config.toml
n_kv_head = 2
positions = "rope"
tie_embeddings = false
init_std_qkv = 0.0596
init_std_down = 0.0
optimizer = "muon"
lr_mult_down = 0.7
beta1 = 0.95
warmup_steps = 21
decay_fraction = 1.0
batch_tokens = [8192, 16384, 32768]
train_tokens = 143900000
dataset = "wikipedia_en"
Each number is 50 + 12 x the weight over the matrix's rms, rounded and kept within 0 to 99. Layers, rows and columns count from 0.

# layer 5 MLP down (transposed), 384x128, rms 0.0376, rows 63-75, columns 0-127
46 72 46 53 43 59 70 41 41 58 50 53 37 70 59 42 53 76 49 52 31 62 63 51 38 36 22 56 60 48 47 61 39 58 54 56 52 54 46 42 52 31 61 46 44 52 47 35 33 75 64 48 41 60 51 53 58 65 61 50 62 51 53 45 50 46 40 45 27 54 52 51 44 50 55 50 40 60 58 58 50 70 60 41 69 45 28 29 50 54 39 56 42 45 27 53 40 47 55 49 47 40 22 54 53 41 49 36 55 38 58 44 50 66 27 29 28 57 33 47 68 25 18 52 61 58 53 31
65 40 25 37 63 52 30 33 43 46 53 63 43 40 59 64 69 60 51 34 59 40 48 40 41 46 46 40 41 78 40 46 60 61 41 54 53 45 44 51 46 41 53 58 64 43 41 51 53 43 63 52 58 40 42 65 56 54 62 67 37 53 39 49 44 52 56 38 49 36 27 44 69 37 59 32 67 45 58 56 48 60 61 40 50 51 52 55 66 56 33 52 52 51 50 65 48 59 51 44 59 34 51 48 24 51 23 42 43 33 63 45 66 59 35 48 58 29 63 61 55 38 36 58 45 40 56 44
28 67 46 50 46 36 40 61 45 55 56 43 47 68 56 55 36 58 63 48 46 43 39 70 57 39 50 32 42 57 67 57 45 59 46 55 37 46 71 66 40 41 45 28 59 63 43 45 31 50 52 48 64 35 51 40 62 58 49 56 33 43 53 40 58 58 46 74 70 66 47 61 39 68 66 35 57 54 34 52 39 48 45 54 65 46 38 48 52 47 50 47 62 58 67 49 54 50 56 37 54 42 46 44 46 37 55 33 46 38 46 42 44 49 42 69 49 47 44 60 53 51 56 38 63 38 57 42
50 59 27 53 48 60 38 39 39 69 40 52 38 32 32 61 47 42 26 69 50 39 47 51 49 56 51 52 51 20 41 61 58 49 59 55 40 50 52 21 46 58 39 55 50 41 54 45 58 59 45 44 40 49 37 62 40 57 66 39 51 49 46 56 40 49 64 82 51 51 58 40 39 44 55 44 46 57 59 51 57 52 64 54 48 53 53 43 68 44 52 65 39 42 62 25 56 37 51 66 60 52 50 33 57 41 50 48 57 57 68 58 59 50 47 42 56 40 62 41 36 55 66 36 66 28 60 52
47 67 44 38 45 36 53 21 59 57 66 25 57 43 46 44 47 40 71 45 57 55 30 71 58 48 60 55 46 33 60 57 50 43 59 60 55 50 62 54 37 65 47 31 51 42 35 36 55 44 37 53 63 67 51 32 54 69 73 60 59 33 65 49 64 56 62 47 35 73 50 59 53 61 45 55 53 53 30 55 28 64 55 58 50 44 48 41 46 41 51 52 58 42 47 33 66 59 44 47 46 30 47 68 50 54 52 79 43 62 39 52 45 57 56 62 66 55 51 55 42 59 58 44 55 53 43 47
40 40 59 60 50 38 68 29 41 42 42 55 43 37 71 47 64 42 40 51 54 51 54 57 25 41 57 29 42 40 37 44 60 38 38 41 53 56 65 71 45 46 47 64 38 67 59 41 42 26 53 44 47 51 63 50 52 18 58 47 43 52 54 76 57 60 47 54 72 39 53 45 58 65 54 45 44 38 32 46 49 43 55 44 76 55 60 63 56 77 49 46 57 31 31 56 61 44 55 65 39 43 46 73 34 53 35 45 40 53 71 67 45 61 91 63 82 48 49 50 53 68 45 41 37 42 38 32
38 49 47 30 71 63 54 74 35 43 44 50 37 61 44 41 44 58 75 40 47 57 65 35 59 59 49 45 63 62 56 38 46 34 41 45 45 37 51 58 30 61 40 73 49 37 54 41 42 49 60 54 47 54 53 49 31 75 63 67 54 82 47 41 33 43 34 80 59 58 44 49 59 47 58 41 57 63 35 51 25 50 42 34 56 29 40 45 43 42 64 67 54 57 63 51 49 65 46 47 50 62 36 54 56 49 63 35 43 60 51 38 57 18 36 68 57 34 56 26 33 48 45 41 55 61 48 44
59 37 41 53 69 40 43 66 55 51 53 40 50 60 42 50 46 60 53 57 39 45 36 17 56 43 58 52 57 49 36 46 58 50 43 57 64 37 55 57 60 51 52 71 54 55 37 54 51 44 49 54 56 51 49 54 60 61 47 46 60 51 47 54 43 31 55 37 58 56 34 31 28 65 39 42 52 33 32 36 52 55 31 38 57 44 56 55 70 39 43 63 49 54 48 53 59 35 45 49 48 59 47 67 20 64 55 59 65 57 58 53 56 56 73 59 46 41 51 41 67 57 64 44 40 35 40 82
34 53 44 49 63 67 31 34 54 50 48 67 51 42 63 64 53 45 62 49 35 39 46 39 70 39 62 50 36 56 62 36 34 53 53 57 59 39 71 36 49 74 44 56 51 68 62 53 32 52 49 63 58 62 32 61 48 62 37 78 45 30 47 44 62 48 56 41 47 57 61 43 47 55 35 52 39 65 38 33 42 67 17 63 57 39 47 49 43 61 34 71 63 51 44 77 55 41 57 32 52 49 66 52 53 39 51 46 51 58 39 42 49 42 71 62 50 43 23 43 50 44 31 74 77 75 50 47
50 54 64 50 57 72 56 46 56 43 57 38 37 51 53 55 62 54 66 48 43 33 25 36 62 22 44 49 66 44 53 57 49 61 68 47 41 48 39 46 35 66 44 57 49 54 52 59 30 69 43 58 36 66 23 31 34 39 33 39 44 49 37 61 62 53 65 51 31 57 48 62 57 49 43 55 51 34 57 51 59 36 50 53 75 48 55 50 55 28 61 40 52 35 59 37 57 69 66 52 35 39 63 51 49 41 56 60 43 66 50 48 37 48 62 52 57 45 39 52 64 37 50 45 42 61 48 46
37 74 32 48 54 50 38 35 27 69 54 52 48 67 34 56 69 61 63 23 57 29 58 47 46 47 43 27 36 48 66 59 59 62 65 48 49 33 49 75 18 49 44 74 60 36 51 69 76 32 62 17 48 37 52 64 38 71 63 33 43 40 48 44 60 49 54 38 69 32 38 58 61 52 31 46 34 55 70 29 62 70 65 41 43 34 52 50 55 45 37 75 34 59 57 54 45 64 50 58 44 39 44 42 45 34 57 62 47 52 49 44 47 30 46 44 43 33 59 28 60 60 38 47 42 50 46 54
64 54 52 40 36 72 58 60 40 51 40 65 49 19 56 69 48 47 58 57 65 37 53 46 57 63 38 39 46 53 55 41 38 46 47 41 44 69 62 37 68 21 55 56 31 46 54 49 39 37 77 69 29 58 59 42 60 50 52 49 43 35 49 35 80 71 55 41 59 51 59 46 65 44 54 50 32 41 41 50 48 43 42 43 54 54 42 66 38 52 47 37 52 64 45 65 65 46 37 50 46 48 74 40 42 54 32 38 32 55 17 21 48 40 38 75 48 51 51 39 48 70 28 50 64 45 45 76
62 49 50 58 62 49 67 60 52 53 69 61 31 55 51 70 44 55 55 40 30 49 66 49 43 64 56 45 68 55 38 52 29 41 64 44 51 40 55 54 44 44 58 58 72 41 45 31 67 61 48 72 21 31 26 56 25 48 42 40 55 72 40 44 60 47 46 53 42 54 48 72 37 44 55 51 49 58 60 64 54 26 56 51 31 39 47 58 49 39 57 63 43 47 49 49 29 51 67 69 52 51 59 55 54 42 49 57 50 60 43 53 46 52 61 67 19 73 61 59 54 59 60 49 57 62 69 41
# layer 5 MLP up, 384x128, rms 0.172, rows 64-76, columns 0-127
31 30 74 31 44 62 41 62 33 59 42 51 53 43 39 52 48 54 34 34 47 47 51 43 52 30 49 53 66 42 63 49 53 48 54 63 26 45 57 51 62 32 35 43 40 53 71 45 41 49 59 53 54 42 52 64 53 29 61 85 47 63 35 64 44 70 54 41 55 41 50 59 49 46 58 64 41 35 46 46 65 45 53 38 56 45 39 58 68 53 44 58 59 46 49 54 68 42 62 55 43 60 50 52 65 46 45 37 52 45 41 41 65 54 40 37 49 43 44 57 40 50 40 48 28 50 60 52
32 48 69 69 25 35 31 60 19 36 30 57 72 34 59 36 48 45 51 48 42 41 53 52 55 41 58 37 35 42 58 62 40 50 43 52 55 62 72 68 57 62 62 42 58 59 52 44 53 35 56 44 71 45 29 52 62 62 38 57 54 46 48 57 58 50 57 42 50 20 57 42 52 47 54 70 38 45 50 43 41 48 53 60 26 34 58 54 43 36 62 66 40 57 35 47 40 61 48 49 38 60 38 59 37 48 50 56 51 56 61 56 44 48 51 52 61 46 48 53 55 61 47 51 44 57 43 49
63 61 38 49 38 65 47 63 57 45 42 36 37 66 62 62 62 51 45 46 50 41 60 42 43 43 51 75 32 52 53 55 49 42 53 51 50 60 43 49 48 46 41 16 54 55 48 47 48 38 64 59 65 32 57 65 42 51 44 49 47 60 50 49 38 53 57 38 43 39 45 62 53 67 61 58 53 37 25 36 55 18 44 54 48 47 42 47 40 61 47 30 65 56 37 65 33 42 50 34 44 34 47 31 43 44 54 61 58 36 68 66 50 43 43 57 51 58 56 42 63 58 35 38 36 45 53 39
51 37 62 56 35 39 51 61 26 54 65 44 39 68 39 45 31 33 39 45 54 40 55 57 38 48 51 53 54 44 41 56 25 54 52 61 78 39 53 46 46 71 60 59 37 44 48 61 61 50 36 44 61 67 39 56 46 45 37 23 51 54 55 59 34 67 57 40 48 74 42 45 46 51 44 70 44 38 49 49 52 50 46 69 59 47 58 51 42 70 49 46 54 50 36 36 64 39 62 57 38 39 54 44 52 57 63 37 40 80 48 64 51 46 37 54 42 65 42 62 41 67 52 61 56 50 60 57
37 49 41 55 54 70 37 60 35 68 55 51 64 39 54 66 48 52 40 72 53 38 49 61 47 73 77 56 46 40 17 57 64 46 44 44 39 35 48 59 75 52 64 48 50 55 57 50 54 29 46 50 42 40 29 45 30 52 37 31 52 61 45 41 36 51 53 47 58 48 32 54 56 51 47 40 55 60 52 23 63 57 60 63 38 62 40 53 36 51 43 50 60 38 48 57 66 49 61 60 52 64 50 36 49 67 31 44 47 51 53 54 50 76 36 16 56 53 32 66 33 58 35 61 24 39 37 40
48 28 48 52 46 34 48 44 32 48 39 63 65 46 73 55 55 67 46 57 72 56 46 64 65 54 36 39 50 36 58 46 70 42 49 50 47 68 65 69 53 40 70 29 69 57 31 50 38 37 47 40 58 61 63 53 41 78 49 50 51 75 62 54 50 67 62 69 55 36 44 45 46 67 45 48 39 46 59 50 57 43 55 60 32 44 57 59 40 44 41 76 54 38 45 50 45 78 53 47 45 64 60 41 48 68 60 40 47 53 64 57 55 56 48 36 62 47 54 30 51 78 36 39 38 75 51 61
56 37 46 34 40 61 61 48 45 60 60 47 36 48 37 42 57 52 49 34 66 59 62 44 46 48 54 53 48 36 55 58 62 30 55 45 56 57 61 46 52 67 48 33 64 55 57 74 48 49 48 63 79 44 41 43 56 58 31 59 36 40 81 55 42 45 47 61 40 53 64 53 41 33 38 33 36 35 25 43 63 54 47 49 45 51 43 22 69 75 43 44 32 59 51 51 49 51 42 54 37 51 55 39 23 44 46 35 71 54 53 31 37 48 39 58 42 42 20 49 57 58 59 44 41 60 56 41
53 46 55 61 58 45 69 51 58 29 38 78 30 58 42 56 52 57 26 64 82 51 25 63 41 66 63 24 69 58 79 54 62 45 24 52 49 46 59 66 56 54 56 36 57 29 45 66 75 54 55 62 06 47 50 40 39 57 58 44 53 38 60 47 62 65 41 51 45 34 73 43 32 61 64 31 38 25 55 35 46 57 70 51 41 42 50 55 44 43 50 55 43 29 50 75 49 48 50 37 38 54 58 38 47 68 54 48 61 57 61 68 68 40 48 43 48 31 57 40 62 58 51 58 62 65 64 58
72 41 38 49 27 55 54 57 61 69 55 43 39 29 41 73 44 43 62 46 37 66 48 40 77 53 50 44 55 37 66 39 77 54 41 59 54 48 56 56 39 50 50 64 41 54 35 55 53 53 55 73 67 48 46 57 53 57 53 40 46 30 55 77 36 56 66 43 32 46 36 64 39 63 42 56 68 37 41 46 59 54 51 50 55 24 46 50 40 85 40 51 54 41 44 33 36 49 56 54 51 44 51 44 31 56 65 51 59 53 43 47 29 61 67 39 46 15 44 56 69 25 65 43 46 53 78 56
51 53 30 44 39 27 53 46 60 58 38 30 38 36 56 61 51 50 51 54 61 21 39 59 37 70 23 33 53 52 65 41 42 23 76 68 54 45 45 56 30 42 51 54 53 45 39 65 45 51 66 52 47 55 44 55 52 59 42 60 46 38 41 49 35 48 61 51 29 45 72 61 68 74 32 52 24 54 49 64 44 73 42 37 39 66 47 33 53 42 67 70 55 45 64 44 44 57 55 67 33 53 32 55 27 52 48 55 50 75 80 74 21 53 72 47 48 38 62 60 49 54 70 52 61 50 58 72
59 60 41 44 48 57 45 87 68 67 45 40 47 50 75 63 59 47 39 56 41 41 40 33 59 54 63 65 64 58 38 26 50 50 56 46 48 44 61 17 53 60 67 58 48 39 50 44 47 52 75 50 59 69 23 64 77 45 87 46 29 31 67 60 77 67 65 51 42 55 49 60 50 50 59 63 43 45 52 52 72 44 45 28 41 47 49 39 42 55 56 48 39 42 39 53 68 53 37 44 39 56 47 43 51 48 61 56 54 48 32 24 51 53 48 67 55 49 59 51 48 41 54 60 47 61 45 81
39 63 53 52 56 29 48 40 55 57 72 51 53 38 58 56 16 52 42 42 64 45 49 67 45 57 53 61 42 41 36 51 49 39 23 61 53 32 48 58 58 44 65 58 31 67 68 59 60 55 30 44 37 41 30 62 40 60 37 59 55 38 56 43 59 47 46 47 32 72 84 50 56 40 59 48 50 56 68 79 43 46 57 53 10 60 41 46 61 53 47 58 63 32 44 61 69 46 67 48 52 66 51 65 28 53 53 50 62 50 43 50 46 26 56 46 50 31 47 26 42 75 45 56 26 66 45 60
57 48 47 48 36 28 58 74 44 23 54 51 51 46 45 77 44 41 63 69 24 54 43 52 26 80 42 34 60 55 65 79 51 63 46 56 60 41 40 51 45 68 32 53 44 51 48 35 52 39 52 40 21 44 55 67 58 52 44 61 32 51 43 40 54 61 66 44 59 37 40 64 64 67 39 45 57 33 48 42 50 46 38 59 59 65 64 65 44 27 55 40 42 50 57 55 36 40 47 45 75 46 55 55 59 55 56 51 69 60 48 38 44 55 63 43 40 62 27 53 52 62 53 33 46 72 60 55